python train.py --n_head=3 --n_kv_head=3 --bias="none" --init="orth"
Each number is 200 + 20 x the weight over its row's rms, rounded and kept within 0 to 999. Layers, rows and columns count from 0. The size before them is the row's rms in percent of the matrix's.

# layer 9 MLP up, 512x96, rms 0.129, rows 416-449, columns 0-95
091,227,200,206,206,188,185,191,175,208,213,221,198,157,199,203,208,205,231,195,183,218,219,184,224,185,198,192,181,243,181,214,211,169,191,212,196,192,187,235,195,192,184,191,182,214,207,189,201,173,204,258,222,168,181,179,204,196,191,189,233,167,174,195,209,215,219,207,249,178,186,209,234,184,232,202,178,182,184,211,190,174,218,158,224,235,164,193,191,202,203,198,179,215,208,183,210
107,196,217,241,207,211,206,197,202,181,202,187,247,202,207,204,175,210,176,202,219,218,202,194,195,239,173,201,191,213,241,201,168,194,209,188,179,202,215,164,211,227,196,201,198,189,202,203,233,203,163,195,247,200,224,197,200,187,204,212,187,205,230,180,190,154,217,240,231,164,189,241,227,183,155,181,199,187,202,197,170,201,184,189,209,227,217,197,212,172,187,182,207,198,206,196,207
101,192,225,198,193,208,171,218,227,227,200,198,206,191,167,226,191,226,203,172,199,214,207,179,229,202,212,232,193,213,167,193,190,192,210,176,200,176,207,157,192,180,200,233,210,212,177,183,227,147,208,190,222,213,220,184,190,206,178,206,203,190,209,247,209,196,201,202,192,215,152,215,218,218,187,180,154,180,204,204,234,186,186,155,206,193,198,193,218,181,210,221,180,182,181,173,198
103,175,206,176,188,190,183,209,193,155,193,201,174,243,198,168,217,213,198,204,188,181,185,201,245,185,215,237,186,206,181,209,201,192,203,210,228,227,210,210,222,173,195,183,200,235,215,215,219,198,211,190,185,196,206,204,231,228,209,217,203,207,235,171,201,173,214,205,173,182,163,191,181,194,224,202,223,204,229,226,231,240,181,184,180,220,195,174,213,210,214,165,202,225,217,226,176
096,172,181,155,180,213,176,196,192,218,221,215,201,194,163,200,198,202,186,194,238,241,174,208,217,208,194,212,185,194,182,142,184,185,150,209,211,213,191,243,185,158,235,208,193,190,173,215,208,217,204,204,176,200,205,172,193,214,186,210,194,204,209,200,236,201,169,206,224,173,206,198,223,204,223,210,172,189,209,213,223,219,195,226,196,209,173,193,195,176,201,208,191,207,164,217,201
099,176,169,214,175,189,223,177,190,192,227,198,204,193,237,195,200,220,205,187,227,249,240,184,197,211,214,222,192,172,165,236,206,230,217,223,208,227,217,183,200,195,170,182,205,217,188,186,206,236,199,168,179,205,172,228,178,227,199,211,187,184,196,226,194,171,196,217,209,197,206,223,173,235,224,196,194,221,234,206,198,213,184,229,223,195,200,218,209,181,188,168,210,170,197,210,193
094,183,215,204,234,187,208,171,196,236,173,192,237,213,220,185,197,199,192,180,202,199,197,228,184,220,198,209,231,195,184,195,190,167,229,179,184,186,165,177,211,217,169,235,185,203,198,199,175,187,199,211,169,197,208,213,187,255,200,197,177,185,204,224,186,208,192,219,171,224,199,235,187,171,242,212,194,176,206,207,216,203,191,195,215,215,204,181,235,212,168,236,197,191,183,159,200
106,182,201,223,171,206,181,163,198,189,212,226,203,215,215,199,233,173,172,182,213,186,233,192,219,183,231,203,221,196,193,175,163,180,215,227,206,195,197,223,187,198,208,203,176,220,230,195,182,195,204,192,227,196,180,182,162,175,185,187,205,177,198,236,142,213,168,216,188,188,218,206,194,185,213,228,210,217,175,199,177,190,206,159,206,190,193,191,180,175,201,208,236,201,191,158,194
122,204,185,199,175,193,204,186,203,222,241,246,231,167,174,185,215,211,209,202,172,186,176,198,201,218,227,205,205,168,204,201,163,213,210,191,182,182,170,211,211,207,214,204,198,194,216,196,221,149,208,215,187,175,225,214,186,202,205,227,205,184,180,224,201,175,188,204,178,198,199,202,169,177,210,166,213,192,239,228,183,229,180,179,194,204,217,159,213,206,210,202,203,256,224,205,189
097,192,208,202,193,204,186,199,183,220,178,208,219,233,214,194,215,209,171,144,208,208,163,163,182,256,167,208,222,207,185,218,214,194,212,175,203,236,236,208,163,174,220,191,199,187,205,202,165,209,168,188,193,206,222,208,174,189,186,200,186,202,183,200,185,191,188,166,241,213,203,186,192,184,199,211,164,186,203,204,198,173,205,190,187,214,163,170,199,232,210,204,211,180,192,215,211
108,200,194,248,227,186,188,172,196,202,215,202,192,183,208,178,206,209,219,180,192,213,233,207,228,217,166,217,212,178,197,217,189,211,177,179,209,236,207,166,173,181,246,185,193,238,190,209,198,191,158,189,216,217,193,195,205,172,191,191,209,219,213,195,213,179,207,182,191,200,214,173,222,186,223,153,176,184,208,208,203,169,201,210,214,193,194,193,184,226,255,227,209,230,174,191,195
088,200,203,186,214,238,243,202,201,174,208,209,192,193,166,183,200,227,178,212,228,196,211,204,217,168,216,169,198,192,186,209,208,207,179,178,207,227,186,152,223,169,182,182,209,219,186,189,225,216,199,231,167,195,216,187,221,188,215,191,189,209,232,201,192,213,217,179,182,187,186,189,208,226,195,181,191,236,273,204,200,227,178,196,190,193,210,207,194,209,225,188,181,236,194,201,226
106,173,177,181,223,207,233,220,217,208,218,219,196,185,224,193,192,209,175,178,227,203,190,200,191,203,189,195,246,183,183,240,198,217,217,207,180,188,175,204,217,216,199,196,218,176,215,194,186,212,175,205,196,219,184,201,217,171,198,249,219,197,214,211,177,147,203,161,208,174,199,191,239,191,179,188,220,171,176,182,203,232,188,189,210,195,204,162,194,178,172,185,211,174,174,173,215
122,191,210,175,219,205,240,164,223,206,223,184,184,215,211,191,234,208,189,231,190,227,206,230,163,217,214,219,190,173,210,167,195,194,180,196,192,188,171,196,178,223,246,205,187,174,223,204,205,190,181,169,180,202,209,222,152,206,190,222,193,176,228,214,204,218,191,193,193,211,206,210,203,220,188,199,192,188,182,247,178,188,200,204,192,158,193,211,182,192,241,189,227,219,223,201,217
096,201,195,213,195,218,214,203,190,173,190,236,200,220,179,189,182,223,209,169,221,240,198,206,179,202,204,206,206,176,206,202,190,186,185,149,234,219,215,187,174,200,220,197,201,196,191,211,220,230,223,208,227,183,188,194,230,210,178,163,202,195,207,196,199,179,212,193,211,173,145,225,166,199,246,195,164,198,221,167,184,193,173,232,197,198,201,212,202,176,181,174,192,181,230,210,218
114,235,203,232,204,180,201,183,213,216,183,198,183,215,212,231,193,209,218,209,133,182,166,187,184,202,185,172,200,188,185,196,189,197,195,225,194,229,157,204,218,150,237,171,192,208,197,203,173,202,227,189,183,220,190,217,191,196,181,182,171,190,215,212,168,208,175,191,197,180,224,210,165,204,166,213,177,195,185,205,198,197,205,219,197,183,220,190,233,177,195,197,172,183,232,197,201
085,200,203,169,213,251,214,202,187,208,215,200,232,193,193,197,176,201,193,214,202,216,200,199,220,205,195,169,209,181,223,235,178,194,177,190,228,163,172,192,195,217,200,190,204,190,215,202,214,172,219,203,186,213,197,207,207,198,225,236,246,148,170,215,233,179,202,222,231,229,181,197,204,217,182,196,216,218,209,186,178,187,230,228,169,208,237,197,214,223,230,187,196,214,202,216,232
097,198,204,182,205,227,232,221,194,211,207,189,203,218,155,203,204,212,197,213,209,179,200,164,215,191,208,194,217,201,162,193,219,213,184,195,179,204,163,175,215,212,213,204,240,209,203,179,165,217,210,222,177,200,182,191,196,213,179,260,207,188,201,236,198,226,220,151,190,210,198,152,192,188,181,177,197,190,175,202,179,198,194,223,207,175,238,204,202,196,245,195,176,209,181,190,193
112,200,196,214,235,222,234,197,222,188,170,246,193,189,185,179,223,213,211,187,236,199,231,195,198,153,187,205,225,235,211,202,195,212,185,230,225,179,222,208,212,191,158,180,188,224,193,209,204,215,238,212,190,182,177,203,194,224,198,206,213,214,213,194,186,172,211,225,214,255,189,205,195,225,192,194,201,164,198,203,202,211,181,163,191,219,186,165,178,221,200,182,212,220,194,190,208
102,189,215,176,216,201,222,190,220,190,205,200,210,204,233,204,185,188,198,182,229,216,185,213,206,176,209,166,210,207,185,206,184,175,218,196,213,181,192,191,231,213,258,209,193,181,225,203,190,254,216,181,186,210,207,220,144,226,206,204,167,157,215,202,191,210,210,177,188,228,173,217,205,205,234,220,228,206,200,184,189,175,196,182,178,199,191,176,231,208,212,208,182,210,215,158,183
093,214,188,201,195,188,221,154,209,230,204,186,178,207,193,215,211,195,209,228,185,210,214,179,200,223,207,180,219,171,223,210,209,208,213,219,206,156,172,213,185,185,186,180,197,206,205,208,155,236,176,209,233,194,187,174,194,190,164,206,171,161,199,177,198,221,165,188,192,186,208,203,213,225,192,204,212,181,213,174,208,194,228,143,173,183,183,184,221,177,176,185,192,231,207,180,184
121,185,191,221,205,194,196,191,224,229,230,163,213,222,219,225,191,211,216,166,194,234,205,200,215,182,201,213,222,174,228,222,212,179,152,173,199,216,206,198,192,205,217,229,211,193,206,216,180,204,218,230,203,202,202,190,208,215,205,246,178,193,260,250,172,203,195,189,193,198,183,193,198,210,173,191,175,182,207,195,229,230,195,183,190,164,217,215,176,214,199,190,194,204,186,166,213
093,243,205,159,183,190,189,193,207,199,190,207,203,197,228,198,210,216,195,179,201,201,204,196,185,193,206,215,185,235,228,190,179,200,210,177,179,183,239,203,193,182,202,174,177,220,210,188,172,192,160,236,221,211,187,197,180,238,242,229,166,192,185,212,186,203,180,182,244,191,193,204,238,219,185,199,184,217,231,167,203,192,210,217,190,195,211,213,179,194,227,233,179,245,192,204,202
105,197,179,211,219,184,182,186,204,209,192,197,220,217,219,168,193,218,168,164,197,218,232,188,216,235,195,210,238,212,166,225,203,175,200,165,202,195,180,250,198,197,233,192,228,241,181,219,199,191,203,218,229,247,215,200,182,210,203,193,187,212,208,171,177,200,206,193,209,177,218,167,218,178,226,181,182,196,160,223,191,218,192,203,195,227,204,178,199,178,193,201,228,198,224,195,195
105,165,202,225,185,204,219,167,221,221,250,212,208,208,201,215,195,211,196,194,201,197,193,169,200,199,165,206,203,212,221,199,186,207,195,226,226,222,217,171,188,197,213,215,230,201,235,210,210,193,153,186,205,214,217,225,197,240,150,216,202,208,190,207,210,201,190,187,159,167,226,232,205,215,186,200,211,223,163,180,201,215,208,210,201,201,172,186,207,206,173,160,159,206,189,186,204
096,197,196,222,213,209,210,187,209,224,212,219,194,152,160,215,197,212,182,191,193,243,195,220,215,191,186,230,233,179,201,220,184,167,225,201,204,225,228,239,183,210,181,163,161,202,213,190,205,177,183,181,186,192,188,194,198,209,201,181,216,203,172,190,156,221,182,193,209,227,229,180,186,216,202,172,223,199,252,204,186,188,198,194,214,202,201,196,219,184,155,211,210,206,181,177,202
120,220,210,191,201,180,181,167,233,188,200,160,204,206,206,224,185,205,164,201,199,206,206,192,190,201,158,184,195,193,213,208,223,211,188,171,213,161,242,146,210,196,205,187,172,207,196,208,164,222,198,194,207,236,220,174,222,191,207,202,183,172,202,189,212,172,185,208,237,194,213,205,224,210,172,200,187,175,202,221,209,212,207,211,179,209,171,193,220,171,167,229,190,190,189,153,205
091,232,217,174,230,211,192,190,226,195,236,195,189,222,184,207,208,211,219,174,204,212,226,161,211,191,172,187,178,193,204,198,231,206,176,189,225,209,181,206,218,200,204,229,239,232,186,203,176,169,188,192,218,203,179,172,188,208,178,144,208,204,241,233,197,204,203,199,206,214,234,242,192,181,201,212,177,191,177,222,185,218,203,181,191,210,215,211,211,219,205,157,201,217,205,180,213
110,203,195,229,201,172,185,199,242,207,184,202,227,200,183,205,192,199,207,178,171,167,219,207,213,193,184,190,214,177,169,181,171,209,200,200,198,200,202,209,187,189,230,204,185,218,203,201,233,229,154,209,185,190,209,193,215,239,210,203,204,192,235,203,195,203,181,214,199,226,174,240,212,202,211,163,193,178,195,196,204,163,181,180,182,164,191,201,206,210,236,196,213,246,173,152,228
093,179,189,208,218,223,206,183,162,186,195,222,237,173,199,176,221,210,212,226,195,238,212,201,180,160,192,207,221,164,218,179,186,195,189,170,217,189,207,214,205,192,212,235,215,229,207,194,170,215,217,177,198,230,198,248,191,219,206,165,189,147,204,181,185,176,186,222,192,234,194,211,197,214,197,219,223,194,190,206,205,181,231,226,197,178,181,174,200,176,203,199,226,215,210,219,198
102,190,186,203,210,213,196,213,228,197,199,245,228,185,237,215,190,200,203,174,187,198,247,185,163,218,216,201,219,227,213,201,204,194,199,187,234,189,217,204,221,228,219,201,191,194,218,175,199,216,201,184,198,185,212,225,181,211,161,162,221,171,218,214,214,181,189,251,189,228,185,245,199,189,199,181,187,196,198,206,184,202,204,147,165,181,202,186,214,188,199,176,218,201,196,178,172
096,212,188,189,229,226,178,215,185,222,203,190,190,206,202,205,232,211,180,179,209,223,212,206,229,234,204,210,184,196,247,205,178,180,220,173,220,167,193,203,174,179,197,195,148,176,225,225,219,189,189,230,190,171,231,216,204,205,183,193,222,233,214,209,213,220,218,173,226,238,194,178,197,214,179,213,219,238,186,202,187,217,177,183,219,204,204,212,200,197,213,218,189,208,178,236,232
104,234,177,215,182,199,183,164,189,221,166,216,200,168,218,184,163,214,180,206,206,173,207,206,201,203,211,177,209,188,197,193,196,222,233,212,208,202,235,170,202,211,195,207,179,195,198,215,169,228,181,190,228,217,221,200,204,163,208,192,230,196,181,218,204,178,189,234,161,224,174,203,218,171,215,219,227,189,215,235,189,189,170,184,224,228,206,190,200,206,182,212,183,183,205,178,150
096,195,179,200,196,198,228,190,213,239,264,210,208,188,218,231,202,203,204,202,200,233,200,200,168,191,158,202,153,207,214,178,180,212,185,203,201,205,231,188,212,179,247,230,223,177,197,206,215,186,177,200,221,202,174,195,193,241,177,200,196,188,218,198,216,171,180,233,218,175,228,210,206,227,200,220,170,201,195,220,174,208,174,206,174,195,217,205,216,178,181,196,183,189,209,187,199